Weights of a small GPT-style language model, trained from scratch on English Wikipedia.
Size: 16 layers, width 128, 4 heads of 32, MLP 512 ReLU, vocabulary 2883, 3.55M parameters.
Architecture: LayerNorm before each block, rotary positions.
Each number is 128 + 32 x the weight over the matrix's rms, rounded and kept within 0 to 255. Layers, rows and columns count from 0. Numbers have three digits each.

# layer 9 MLP down (transposed), 512x128, rms 0.199, rows 454-479, columns 0-127
101144085101120127222078099107128187157160114056156112129137066151165157124082171101199142069115173163121038155139102041097118122130121065160138105104100162127105113186135204166112145132123091189121095091143063154147100061125121104128113179036159195179120113095128155179111106098129153182068100165080156127194128109114097132134174108106127149158107158164178133075167136119109118192134
104098114096133094065077159170134171167167115081139074182113160072187082112069156138123163097098053128084155084077090182124150132155143127113133100067097158148125144144170086080184114083113138154102120110141119161076069088135105123134113175185147200085106150186149196150148103113138121136126076133134133149053162110171141128098100228104195122110180148129133164122148153188146145107142
081104157139148127118121160123110117183167171160171138127149123135083124104118151113131114072213112129085113126107195147190206152169199109112081105148142143127099125151182054075110146143127124183160150115163123125045125078087112094197085110147111182141082148099107117092126133088212076073135106071144134158175081091154166112156122134115091129103114084173040077127136144176142167157149
143132136145063116138141119161098112150151110062132124146113176161128076152148127121064149117142119109117134184084129103134143103117150115095141162143131152159155077132118130107109168163088119155183117102151158153132149145110183070181083164089113117137107122127111108104161062098151142105145070119115115113104172151154100167095103121151102166156142108131097108080163159215107147125159
112130081117097176099130136193102113137164169095082116149113109126163128118109104152120181115130140104110141092183158086197144120125113143154149125098109130097109127151145075162137124141071147132167053135141169136161164161125042171216069068127114107112078115140138090170096161078098155144092146137080146096146167163082100150122146093096178112177107097164113105106099175110219165163142
088153120131116118143134114140118172128123109083128113088137102124145178132114112095160107160125146124147120164120157130128121120138092121158140104136113132094161151142137118122121129143154146133150106132114142149089145107107089141129090116141105106153143170136114121139118146121130148174119119182076113132131127114114141131115161156126110124130109105124124102126129148086103164137195
155145152132144129109175158152125102134130105112173168113172130113087142164133168137148152101142109147137133128111073132076159126101131167142104091100082181127145126111108151132136146144109147127128113102102134110094116175112124162113133164170153144094124117175115108096126079170200046066121174104173121090112130168115140143174164101124146075119115087120119144103118077152120134139109
120178163106106135094124127108141168083173094149103113111125143153139157090153139129119149137111156104140163173128111082121148119157096136122167090059124160150102113135122150120113103126097116121140137132102155108096068138163111120142112113065161135145083127170139127160147158161073137160121170146105165094140146132121139151122144183182069123136112127147153136124179062161093181048070
121157125162129128131100157142116126099105143155130143153119178123140106109130111125137128184161150089130086112143121108164103159108156109138124169082144116133141149102118128119119142146137126170078168132121113110108113126079111122129077089157129150125116163163123132089143136139186127115127167149094133115115143158112146131132127116129128124137150141102055129101094114144144137134128
174155126096138130080154175100140128125088171140100179168089133116154127112063096149084080193129083072154125109159138092174106185165211154102070125103072091159157161129079105122151091113116145103182148154132135120112122140182079144045188118128135090127184167198147112157144175122114093114139094183133156159149119119131104099088053159176172053119102072110119160064123149126140143142140
097070143131119136145122072161080167110124149148109120127148084201120111114157148189109126140137185104212168081163142107149115163091145159114117115098122091203081106129139061100196116124116096161170164141139124151189167080132097123139094104108162059077106156153135100198094166165097081093090155163110104121085112093166146145126109085133113103157165118169176086115099107156085119103178
139151138109171128153148220097114113122137140134109106121161123159123076160142155065145117099132143126107113114100161109169158108141135089120139146125114104151118118146137050125098109088154131100143123075144133131104132129159120163131101109146135163069143131084135080090122107116175124128121174109135134138082164159178093119132114103166113122129187144143133158164153089113148062129161
117127083150158140162159166104135163068172167084151141173044188161093075078103080100144175091174119198142093127145114110141134054108116096177134147071094161102134139099115109131187173089130214114115119185163091124058120127126122121159171160088168099144136126147128153116140079087168068103125158157153112118096079157117146131100100097086121082126139143144149153136161154191180104152081
127152068050166118109111155096124167078114161149095135210140229097092107096134122133132092172059135100115172147097092109218099122187128187127126123174107087167147122068102130180126151167126187053082126084083122148104060174190142148111080199140177068142123132061129055138142206133057089099129111177074177130112166144138219134130127138131123093144136093112152133175213158089081148092099
099139183138180105138096078109110142094121115119095147144091180127120071083131171112106097126114179164164109093157100127068117175114116135087105115190109169140129144193132146159189068172136152153100147104096161064174130085122159152161111114145107146126161171086117140101119115108115111092126167154145089157196153190055106106100122099132161126190162107135122119093103133181122160114085
117089155140156147125085100083130148093128146172115161112144097144140131081144139193105143110072105096152138164189115180158149112096137060093110147091098073116111109161164057108136147151176140153101105104125105106097100132088119168147152196148072096080169114170149166145116128147105088152116114111191153120130133144073165098153076140139091126130176170099125175133135066143149131129141
103114096136122194155152132060131123171140161080144145052089153172120083131143140114143120084112125113139131134062098137158155158075142134144104111118133120135122162174118050122122158128131146104165157120126148107109100134147131172169132119099134176137100119185141083180087154149110075150112154138142118162128153096138199115065111164222140153126091091151166056136111080117064130085150
166152144153125134066131165132150069110093129139121128119180108132074160133100174139130144061085164154166097162119114128059165095079119170137116139054136149183117155097164091133130120093114107143130123109137102141078158120115125144133099170141140148167078075139198104070095123173099068131201176136126152105179102146132106156131121182151147064168111168058124111151135191086092119120177
064115112144141041133168082127119110152113131105142128144106153070148104100116117126140096093136136088136130157089111164074122135190061095160139122150163144093124158075091103142212107171110127116086178093083139161148138144202093152165108119157167161113156033187105000144129167104109110130074105172096167099102143143168112160165189138126121185163151167085145137130120111142126169107125
110118130083136108126090138062106092134128174109081192152129132164182137161181138119158116114116117129129072150184178107132135146123163124145149133108123096100112139074146132122132134136109142152147162113155097137104150096117147165139116108108092119106135132097131122150114061150074131114097097151102120165231104153137118126154104138167105135111162114090157132157118151118160131117087
104158142107125139200143074143113147156096058122090141153156101070091134108171138155114187138098073112101047134138156062164111090113122156115078103133112119101094126157099144083148159190124135068117154163111195105145099105127133116138105150146120112111103075106160037131176129145162126141081083201133130158168035133138094139109138156129166122098159210184161185166139159141164151118099
046106104103124118129137132126115096103122172143115057162133091108094148113135096142137149113093149069181142168106194104225156138095143142112184120169202073121174176131105148185173173088061093152122079195136106163166086137078116120171163148084114099156075106164146121122109162125081109155083114092089195085143081144125170131205176084101150121125165112138215063125180082141101160128075
131180105113098112088159090158126137078147098174122127095104173122034147155092141131068113092120135169075136100161129127094173133136099150147099133115079126147098134101105145132143116119142185111112123137189123153114165132101164151069107154088111157104180154111124116137156169134166112118154160085160112112121201185048129180101123154077095093156125071147193139148147184147120118095191
102108164135105153137141095161133146137126086174104091113155092103092091198117099118080142185122136136118103177095099134120170129102169146153156098109122170163069109120196144110155153114171170079101130152155139087091115192156129086146127150125186111101158150145184136099065127188098120172115073079151119086095144062153157179146171101118123148091142118168113176114132130053071105130064
060201184138202125212144100105108131097126153187113093066140100113193116181080170089126079083158199213098180212028115185201110108122122058089123087142063026228057080130090091041117054071125154065135150038119112084124183124182167140192019144135243112137125182180096187157176140113163114139065053184148127231000143189145113159076184086174106189036077018158161198106201120129088182178161
099120186074142152106123144089126079074125137154178092140140127125146114070118113097101150150140129086146177154066092130077096118116127128133143111148136119093163148174150103054096146141127169169083163106102114199196106083112126135123147114118126200110178078080156087145139134156141106104122100159107133168122197127130100148140166083143133130126114128172155129126080144116119171124114
# layer 9 MLP up, 512x128, rms 0.201, rows 455-479, columns 0-127
083166126140139121125122172136133115101158139136100129245123170127049155149119083122098096079139096095083121162134101186135151124140142122116159153173168145122180115128122101127066119064109136162190088176174079137147110135140124076122147124153145119120177107071107157145082115103211100121090111124094131095165112145077124130073094212125134159090087115204109134078153090152153169118145
042088140048135160132190126161189168120102110156205064099218166122107156095191110069163145144166125122108135127165101155144183103165108095098168175160152145148155142151146102080156130114109131129071087092113111091110091128079144099165120115122194116110095135126110188139130115143094176137099155069084094165146133186099147144203156087099131156126130073088151129128123085085119066148140
117129105143122092136104119149117073076121116038156129085164126173131119194122072155097120136154099140121128101173100163151151124160150107089118173113146070097128086115146150179188122110099094118115117152182173156135146149077150077171134181144121138103176195108093147063099137192114127159089096114112130108172126148150141142164124116062171159116150143060096156105079183127153116157101
184060133099118150151120166169106159144166158165103141093125163152154139135128126100093080147143120139094115120077147115129107151103113140104096147102226202149178118086197065155119149136151125135106108106151133146110104139115163177118118096130101087159118109126149113128169124143131147144145110098080119126134137089118124167119126123202150159090032080105157119140108030133131147112098
191103164129097160120099139162108064097152154147154111180112123164114079156142172162160130155082135110104182061131141102125093120151180165114139189126143126146122088147117192187136072134127150139134175131137109118085147099140124116140128120116081140093143070149139119116107113132126129119090116093125095114136134116123117145143102146145150157117126124117124119140124116132119050101109
097179139111156150117170124132183138135122150086115165102161110109118164138146162147185099116089161088124161079126133115132108128094105092162114136131096111121143161128033111177037107131151157121080120124153147136106182102145115073187154123158152168124107118132101135125126128137158117120157152165129093166165107107132120164128107136124148109133150136107126115134119114143137081100058
113123105148124073117143153114161157159103063121113161140126095163123156143145169122129153154117211141132067138107143204079190077102127115132163121112151146152129157099122096163149115111092203136099084074119145169050129115120116096095068105144131148125156074118112157139162177128146071127149154132145114079115155112150133098060141150165108096150103107128147175148151205101109082188139
132097106145125112109142151118156129133139116164124138136118120079125143097110126127134136090153138167162175095058148125172135130119187149096132116182154105125110142158102122135100142085115124139151105086153144119144120148163131177156168189087132164101180099096128099150128066080077135083112134086121093151140151102163135156121121154125151145177076127127157135129134108136105100143109
081093117125175086147121119114112056072132122169149100091116108163113099097165143153194088136162130150130159169133067156169139162094145136117091180131110161092117155170144085101126126029106128165188185137129090183140107104165087092123145096088065141167099125167136096115119058136165181149065105148128120146135095115115196131075139147142173161127165117103124144052179127145186118095129
147173075064157114103129150172137129079159131140084128113162115138128118131121122149129130106131081164160079085145128106161114100097129153151091141161156134086134082169139148189140089132167134173090163216083101119121142078152145110135157139157196136072187113120107155186130151121096054114068184147112119086129097155143094115091120128054173133121133099102159143081109114163190182096181
143118084167037067111150076155141129120127081124139194150117164130128172116132128133126086111101143090133177129170064115107115159136122158135128127140122166173157105135161148143176123156125107106093122148114154185116121080117119100094109158192158115144142095147144080130097129177116148102097091134091084114144112105105127129143097162120141135097120130086137165122124155079147159181115
091151145120119147127104137122149138160102109126064113092121170093125112139194185147109158120191135157087059097127038137113089125185124162196179127105127159160197116156145096139116116089197147131140120078167166169099096114166150104075099059193134124134092129138123156143162118204118069171107089123142098077143183168124179110147137170096095086080165093108164095116139123153095113131068
168138163091160123144098161105190116133097115108081109163053114123079161176116192175088169086155112165074104162102132171107083130161077107145184141133177126074081197066153084143179142123119093144150096120125123137101123157153173109109109077108131164187155134158154128107126161113081138156138156167143128161166129055166113109153122159109131054104088072142080080194148092131142120130090
110075116134099158103092165162113102108140172156162113102151114157136186169102117128114123171094082166116106148095201110201188082181138112108126167114085121116126131106121129176102122122148133086128102104143107135081135138069133131116117114164132131185121136085165124142128113155090138143137127157137154100167155077094110177091158130104175137165092117138115101124125125067108123140162
133116143116119145162140125123183096193110160130144088190175121153132076153103208135147068161074092156111152117106124065154115145131120170147186168177081085145127064134097144126133132106193101071159133093089137094146096197112159133178067165120081111146122103144129152094141128133154130138131117160102152091188098090147141126146126132162113081071159096116116133114132101094102143127117
166053089131147149131098152149170186187068020132140123107066117147113109122092159179153142109146112114182105160132121139106155093075096141122105141079135114164104105089151085096123152169121144140114134103152158162130133095137084107124121137136127147117201139137123142171123090105119124134111100164134083157179079088129189101177129114166116116134150178137163071162161167114090112113131
136124152160151108096122145130163088106181175153170109134124092168147164065085146155167160097092159134163122169162165126177121104114132113098115123156121075130150171140120088097111122085141080175083170073144100100152089133128127153149131129112080130123116101136089184136061116070101015099140115116087165108193126175157166141142146153143123113098099106122163098171171121086102139123190
202178097115183108145110165120163089141118089172140114155169186115025105144159128142079117097109132131090164109156103122119101143105165062206169136141173149116138150115125091119154118092149137126085097069108091182109089120127115116113105078136141141143155142097089174105069148118156131137076138169113094091111167091107130121169092121156101140099212157113143115194128128171162083108144
130082123139112159109166132187133108089092102137165108132113107127165111077114139116126119119102145109126129081109079137151080071166149173074130154140134094119113103182122139123113087115169142123116197126156125091162077134128104112111102142168170087131146129097159098117154174208144175169177103134117126108114186155183141143197179120095141107140082137147125146119095130102114076115155
142136103118135088158134161159135146104111098142071104136129114130081126073149164113133076170130118157146107137099149139086160153130148147051157165185113080113146132115148061193149161144132171131133155084064140116120094106159127139091114094130142122152171159104121107099184073133137110090121105138151126053202131141140121153123162119128129078145139134086157096124157169076180155139129
104153056102118141169124110141097080082080150084160076086123125090098062094078087154092069079083162064184194154071109214112064118137178122192132191222113078169109137119050141141120121149124168130124134113114101083139182113088139159114137114131160143166111104131177108126170161158189105174166089124119189137168091161162180162131160158097162075122142137056145173133190132118102190161120
057129147114106150116103157130161063172130130135120180184150108093123114084145100170155071120117126108150144099131155103149085089103150123151098104163143092081143186164047150102116140047147086135101156152103112176088116108153097185153169151117111042149117087150095077184132166158116105137185131146077139139123149160130132131144102185173109127111143149134127163142135091117109100137098
128148120125139127146140092122129125129176179157122067151174085163148108170105164133152088152122116222210144128101105112143100102074120080124145187149072135128117108150155163130159130093140170149103149147164075059103119165144131058144054122096181104101151104141115164142080160170155165103048138146065152135119154088147169143121134137141128124126076095115098162062118134106094072147171
104141163098160088185125088084149162064134099153108095155115067129212115104097179070079009145141103189123241131080113154171141170159117198179121102159132086138078100122080093071133048090123138111172226049088148103122168075190173137125102144147124094078164114122108146157204123113128207154043196159117113095077088137167172178147186115110060125087158132076173190123108104156147155142119
135118140116170073148115131126179189130126079124090118147107166159180104107076164122112133159092113208110102111118153101124150139149162158107160161137162161126125166078110126064114135139125147105114155116107127103133104103126203064120127055131140079142120072167156156145143118080142180094098132143150131070106112117153161110154186137161158065103159119094143084141135155092116154161097